{
  "intermediate_size": 704,
  "norm_eps": 1e-05,
  "bias": "none",
  "init_std_qkv": 0.0462,
  "init_std_down": 0.0,
  "warmup_steps": 200
}
Each number is 128 + 32 x the weight over its row's rms, rounded and kept within 0 to 255. Layers, rows and columns count from 0. Numbers have three digits each. The size before them is the row's rms in percent of the matrix's.

# o: layer 6 attention output (transposed), 256x256, rms 0.0949, rows 164-176, columns 0-255
# v: layer 6 attention value, 256x256, rms 0.106, rows 165-176, columns 0-255
o164 157:123104130131086077151172183180152160123086149157069105132111129087140099095156120141104088141029144149170105134183080165131063078097155067136155109131089127139153140084118125168150168095099152145150150108117153077130122147162122106161068101097149169162140060134094144209073115131094122112125102093077113179092160129090165124106089150118113207126050122100161139108086084153122125131183192074137199118139180106152130123124116167142153066112088137087120129158106184082085093128123131143126131149117169128090111136129145151170158142161163127175153117130086126143116174165081197122131113070215152130097143139159183150144138154050142170123111126072150181126137156118173135118167153169119105124114117113137130093076133092072121129154124110136136141121103115092102156114103142
v165 154:165081167125137116110097103145129090148112105102155152120098170126159195146203098166197181167101157116130089149031160129123117132107172090096085124125122151148128099060154089104140119129098186151120119145169095104133118108169169118197149153093154113099129171167093133179165136072199097079106105105110118161107120177120130110117153164163069100121120050097111108174166032140173162116174074108088092109163102107152129141114115153154198121124123166110112122151149121114111132110157116142097124163139106128172184139026197133111112103166124179166131128165171109141083111180137125116081119136095166114153215130104148169142135133132136151124150112163169131100138144106130144141105144086113111099163155109158147130210197155145103139122176121116109147104130170139095159159130139
o165 160:143127167141065123141144157137107144139144182111097138144099114113145146152163109136161176094173118105156156115144141125121119098178128185113162148110145122121091089123144139136162108130150034117164112095078143155123158129107113089062107176178114141134155112161083097096129126104135172126181166106181124174136100123195106156121113117211100107164116111150123182133145151083134210127124114118118175126166205113111100108167133116147150166134106164124141114151168129100217121145143152097157136113120138075146133123155138165129121173093085058103132051161126111111160162120122110167104133156105130205076106181131170108144178246064154188143086159126056138130105171115109148131107110125162130243094132118131139170149112081120139116089130163083119135102099141130136157125085099
v166 140:136116132128146150147139156154167155106099077116100144104113147158127087109150107146172152103098115119189152103148111129106090196111164112102109129101147140137129172170130154054176154152181198116129108153177124075102106131129195186139150138130070136156108131142108115102112125154132163106167135088147129178115102088136075090141145062064154101121110085077163195154111090075137130130147174171104181133141237138074113085173146138140136107090156143124114145146073129122093080102141198125090137152139123135108082189060129119096098089099126105166165113167104113081134085109090094142184100145108154142090106157142190145149201121103158156125179176108125153137137117132057106187106118170111123120133141103115097157161083123074115103100127168171135131178141116133100225144164129
o166 162:149143134104078145078171177126166076152129173130115114145083217113116096141145114118168094172055136140079149144133143143099112124107174150102128101108184134150113162086119075143050047112120100105060175142090092167123133225142099130117136171076135112162175138105165148181120087123118159071074171076110122149147158117155105117161131087125126134143122111179112184142140130189171173086113128135160129104055122099173139100098140112175114131122120131109143146120110146166110155143191112121162085116144114154211163086102131109135148095178122176166089123123123153095106138142078112136093132132132101088174098098116087103209147126130128104118055211123111146170125107131146175142116143127186144193168112163098150166141087114161164162123112124151115118155147156133106106119186110
v167 144:126125087147058115160177145108133161084154106158131142158110151118149098178093178101165119099113196107062120073100156193114131089090158070046107119165101164108103132130152063125113126130094107157168108122111100148109126097109105140121157184191167160105096148130131153111148137028111110171136166103113106060126155124112102114061147108083095101135130141140114124096168173166121089126130138199114110082132082180157157139113168070099152057109121130063152190079107112129109071113153133126103137146090142134147090182172139128174142153133110140176086115188120160066123076145134181167166154155106131152095109143154144128169096144170103118128097111126075152178107063171154100138122104156090164088115168133110091121168128090097117149087142190145136122155157159131181116123117118
o167 164:146122122156138125051139153083146167146098161119161140124116155149105108165068098139173148123196135132156063093087105111130158137161146106172106083198117124101122145097147090126128218132161162179120077113148164149126117234147142096046096127060076110100140096161100128110137082185166133141115066129151103140143186128094093106185156167103133171140161142114129157105085157134094146141112153119090152126134178101088096129080112182185092171131171160169102109157099138173110096123140129144187146184098132149074120146122104143059088093140133127113135144106111148168088121146111142128063085147143139102142155098152108122137089112105105186137120144059106097164128071113118117156159191106166088177133091088109152143113081146115107108123113094163131127125175145148066198155097137
v168 155:120181141172083117171158129108107192147110103081132083075119126102147133114145114140091178087107071128117179071141168119084148095096133123140139102143146164188161131149136145129110130105119125168130120109087148125165198133078147124109157177099147165114121162155120109132084140088054107118168112120167078189132108090110152104135161107209110116056109145139118082093099131121145180108146083089086097126104132114117145153131127125099084101123105107083148087189132107113228120067135124116105185103136176181079134138033139149095153118109110126089184123150087124178156150095172106143153201162122109093152126199141145108167124138123133123145177125118080086092132077110135231119131139102162094115155116119116105128128154166161135146094077178134134169158140091146114139129124042
o168 161:122120054140168128140061179110162090106130162140138070141132175174142101090143118121193094136121172115119113140094191156146129111132148175115062130191080140130111117140167120130136161128092098069129127127216129141097155147138077068174114149141171109130122114123179117132101101126140147122134187183093113153121125146100131093062130146123122080158073149107167092148101154157078078163121100093126162133139181162090150144145135167111186119110177180169122120077156083132095152171079090064187098135097143059173167146104087169119182161141114145113092114122146119086106061104114105176094094057140154156073095141086157119141114121169147127158101143100152177130106137147104110094107082114143123152130128164169092122113077119137143115164092146119089094124111147096114121109244137
v169 160:156154168113117158101142203172147139131189092142110093135153134137158122216131166122118051059071150056105113124121123159201118149124165132142114097125120143093103120115143094119186093122169091114183112133128128131091143191147128130094166177097120159133063109134098103126123136233157119143128093098141152108195131084151136100106084204142102143111132089078144134083160132122158083121099041111199161148133149119141161156162182144109061117114098092158117103104157157080144112117136138149102155130166133100165162085118157173104105106184133160066063087151126123126185146120158128127178114159156136108133116097129134123154149158085172120108115096135072084170088158113120215118174130158107095145104173198106140100131184140102130139113120116134104143099126111118138116168122086
o169 164:077155135118217107126142071136129124133073142159195131110109193103051108124111157192105175168126151133124107132082139115112092101171153114171097145121152168149120157135113150154157096110128226141100089169147183178120138102067143151198140121105144137133177086146126137112114105119116129092145105140175165209051091117128154092103121180124155039171094148144117150092090169116136152154177109145080138143144116149191106157091157116148124152141179112111135187136096135154147144121105124140161128087123144121113161109136150159169157143087141078164180137121136068093103160121132141076148106155130122194104096132096215114129153067142114171087089157163152129138172105128131164110068104165191086161134119125129069135135197139125134086138186108130143150149142133118106179109151136
v170 153:161119119138155165104117150071118142147140128141108091170118170084161102100107156085124137116109122167176167155119166122073130102129169163178123127153119078106120181155164139107174123116158132175123132076157125135118161102073161128090143113100143093151102136132133122095136150127072173110113092093092140166126102138149117095128107141147125110181089116131154117075115107094201158145102109217121117135170170103094114080173074146109136149155154114129094120091239114137031112126115151123122135094092080152190102076173140094160179145184148154138112145167101037143107104149048156139103048205096140128132132096183175131099176139100139097098129163135124140100135084112145128128155090117145153088108137136072132135161127161153104193085138154071094126166131117159120137075055103
o170 158:178100235127144107111112093104144104126160121136118193095164131122057120194081136085174047159123148054126115102113180127129212164116161103162171126127202140155131074161061133152106140125120147085139111172161116119139116107142131124074125076111160128119200137127110118155109158153160162102158133154057106147092116090140194168128172182168126196136128124151082191135190108151144101098162112116125085142093131149147159135153180094127181123123118144125089162125079143135131134178153195111160117168086141159105148172129107167068088134136049140104161109161144148118129147159148171087174148114142126105120098118098146146149095129132128139136151144087060124106141158173127168139114160104090091141111138122135157081140165111133142119142102173150084185102100102084153124123189107
v171 150:115121088135128141157141101164078130075102140082092185067108132089088140197136051102140170115101145128110097138146165056139140144160082169146130156125085155150149153125173177165124139141142172143118122107139112127155120102115096140089114103161122099168088130106149124126102110128163129163133095160150123077095109095117131083057157144112130164150197115138133151136168135116139090136061103152079110097103109156109177062116100109132084181148164162098152152137158155104172087110203127105146198117112084158153188174140069130080116067127062108151101139101051129108156093127165120108133143134106139085105170173099108157135106116127173131157168117151099106123110121099101159094154061122083089082137120132123109089021125096133087136099120197164123154090090162142133097174087198
o171 162:120094159140159112069184098119165108191071142104158107162101095144147121060092094112170138076140094126117119126077125184152095171091126118056186169056115106155121094159112128119081101146153125166146085153095106116100145183140154117090140121044141090135161107169108136116116148093174104107136140125095134149192102093137114120042129115152116072084136125105122038105110158096108063181169127117131121154119139137108075092130138161128106165103128114165121085061154172146053097098131151099144173159122111152161139132141168077158128109149129133085123076183146088121129140120124130119106115116093059168122149152156130127062133114194120143154080065155106176128157115109153108107190182147107128165150140099105047111071130128144145108123143166129142107178090134128154171094169135
v172 160:109123122165108103101166068078099116144076102115137104109066139148072085203149158032122062131128114215146179129142125091137084142145154132178094172099176188091094152092098129142099154087091118105102170118116119094164164129164107087172158064117160146065089122103114112123160097136186079146167144141122102130119144178146156095128148157117099121144182103150140141160118074122164131147154147153091146188092124130112199143111161161120059175128088133159179173139183140081118115105112097146147147067130157127162155096144148113117134117182134126130132080164091139134093107181100140074131104133135111093108147102173127126081123129071140161121093092134162135129106146207091173118132087112161104135137113122157080157139094154120147134114127199069137106175183175105143105156152070
o172 161:091132087147162126153139116078139128148103177147102115137148149092181164114222156140160138168094127071091000153109104130111158120127166158126111142096098175135102060084133100145125055104145112121130153109080133125135161106129132096102129107097141134154077118090108151092151134106151154197120145184146176098129082111036182143182094131177122110167147183084097159078145157180090077131094141124163114135135102147121145133101055133158125142133189108127131133119105153134142132154150164134169118115153132144123118170123146129174044115121121130164113085125128144156116157127156156115132107122140112183085167156120205069125120133177140151053187091151184133183124133171144109129152106049118096182091122148105139101151118111197133130119141122119117136130101132160138090115107140
v173 153:079145143129134125141181137100034115133122138159140116134099156094116186086153091144170190120091136151178161157146132132067151105140131144131120114100121163153137139150154155142103055176108084121124153164096205149165175179146108117113175143150154171069135153184164087079159122144151079174065081161087167137125085103122125144114088061105125139173172151129140147120107120120116101111120164122151085085178107168161080188149112201098091166106152162125065075106130169043082097133151130135109141126118133133110124211135154098118132116107127162166055142059135139140141158179126121109143146154153101184126136119082147156157139159120130134134102108099123118171088135135122163111140141162134104171096163156089145154110102173141182161164204124090137102152089144068103119172112190
o173 156:115159170128077231129197107148134163110105093143137127123120156128162069103145053134108133158180122144158115122174140130077111211113157135085071141121141133114113144181100157129092138106101098125139086123133183050162087130156137129110132070133079114109173086104134122134204129136137158107171222096106061136098155184125097131141087129175191096150080123134114161114121110114171111105165154155197151112178135097093107124117112123165161165098083113076121098095171096161069120122127066125120109115109115141135103176149142118110129132109096142113167127174156104134141169127140127165128099152122120075159082124182161150168142077128098177110147070148170116112153090146113072107109123102100143039128128133212133117099115107098155149110171129159150103143118164144177182094088148
v174 158:099124128202107170131112131091155104079057106167154149095129151119120169178133091101097072077126074132138078163112142147134127064167106126054145085121126166080116086100192177123119154121102178086128120135138193109100121133190166126161120143093145119107114159126082195181118135081166134141194091122131101112115043110112151122116137098092098136093130140137135126146119154077150079096052122143204140139114143069111129103122129128114113075154120130047166123142118126106118103172108143058116173132119090136153140151156180096070119130161125153160124169186168100153110099077108094117144114157116143101144085073169129174114079192140126125184174120140125083169166134141122106126128154083122134085123113111136223149099130112118150103126080128149165113102192168082164122091133121
o174 164:108124163085065084156172140111135151143141165112081141090144066135121077067099117134129133074106236108057109105171087124150059177064170156139097114141126108178113195228121127120053116151168157131188130118157146172135198079161143087085157184127127162095149156139135132113110164135176154107162173167117127156129175113111167110165114150108162094142134124107172095097105102131096182126153121124101127128122106148144150175124094131167135166113119126205152167117101092149122078127129122147096114120132160146194103143102158111092139092107143159075168159152118171140116149104161164125140155135163150106053155120080067163134147131079124175094034129164128103135100141109125178149153117102102087150148151122122106200133098131121145153122111123105149168120109065144126105137134135
v175 150:074128183086129140133107148149132122127174133094125076100137121082165163087143143156171083140153118138095114141195157156097109137164137157106127086123174172097153168120078158138112142112070120113147150103175136133146159153135085119142109129118110099122120155097154117058161138166088081136129158103149092143199129206105099175121148069186169111184197151111174102158119081091130108116138121109119090130110130161110126138110111125131061129184188138155166158144109125112127146151190118174147137061066193126110162087118151128160182138164106115137150152174110083163131097184111078098124153160140192170157088162110172129147100147049110079102117041180124084135148118075171165107094127133093109076109095125111111174130092119041137108124134161155169114140163134148078169128122140
o175 162:240106085155129148097130154011173208150079067062152143111135134141077146169145115154058182155148142100146107122095144135172101134101133081064108179141115154113151055124088113082135129116123124084110146099136096160140090106081168150101120147101091119132080127142145103175149139135111116144138158152084150095093138104127159111157124088128175158113126169129131145081112156127067138172136116167209135110136093120156141140121127144125123129091060129070145122084099130177172112146088160096135135165096133102150134130128192132095202108154137120131133108128084125149158145111131137083158083079118172143101128172141116154125152186165098174147176165135198131149142083107068130071128121114103148167126147167107121129145148086148144152097064107112053118101157126107129157090083100
v176 145:075137089126133130146124154138134107114077140061161109093154195126152119130195169125097123183113122073140139067153121159101129087124086102121119053107035172135141126146190111119162150140142204140128083154112106114152132133127088055151158158073181145172148154134088155091148132156127125121141102165123133146130143137123133084133137117132087131114132150112144115184037143109118109145138094119185141130135089154103108126157098121117076188140148107117063152104051164182139136124129093138142125139185178100077100100175108119157158108138154174098119111092164116199109138071109158046065117149162075177186128063188165173134174165148057164111118114104111112089180154082163103124141139136159130124142148162178094132138112162149133130146124176105119082114140109143118167116132094
o176 158:130144073144154181140141144146169101151158106167112141154146130086120129138145137140163103104147143139104169162103157054153153148106214148142066125116159074086155110109108152166119131158100101148149103182113113123098058112119154105123029163132082137071051088140121099114133095169113143148157130123148170113166087109124121105120121111128164147156060105097205104113095151129142141096153085161121101196135098132160079141102111103149137162130095114131145156072202169084223119175070131108064129171109115086162121112165172136087125167105136076103111159145140117126112154133077164132152141169180112144121122114125094100167059131102120120090146129205112128130073074152122116208125130108090094122121123094187118139165140168185112139182098101188137108150083149133121144121097101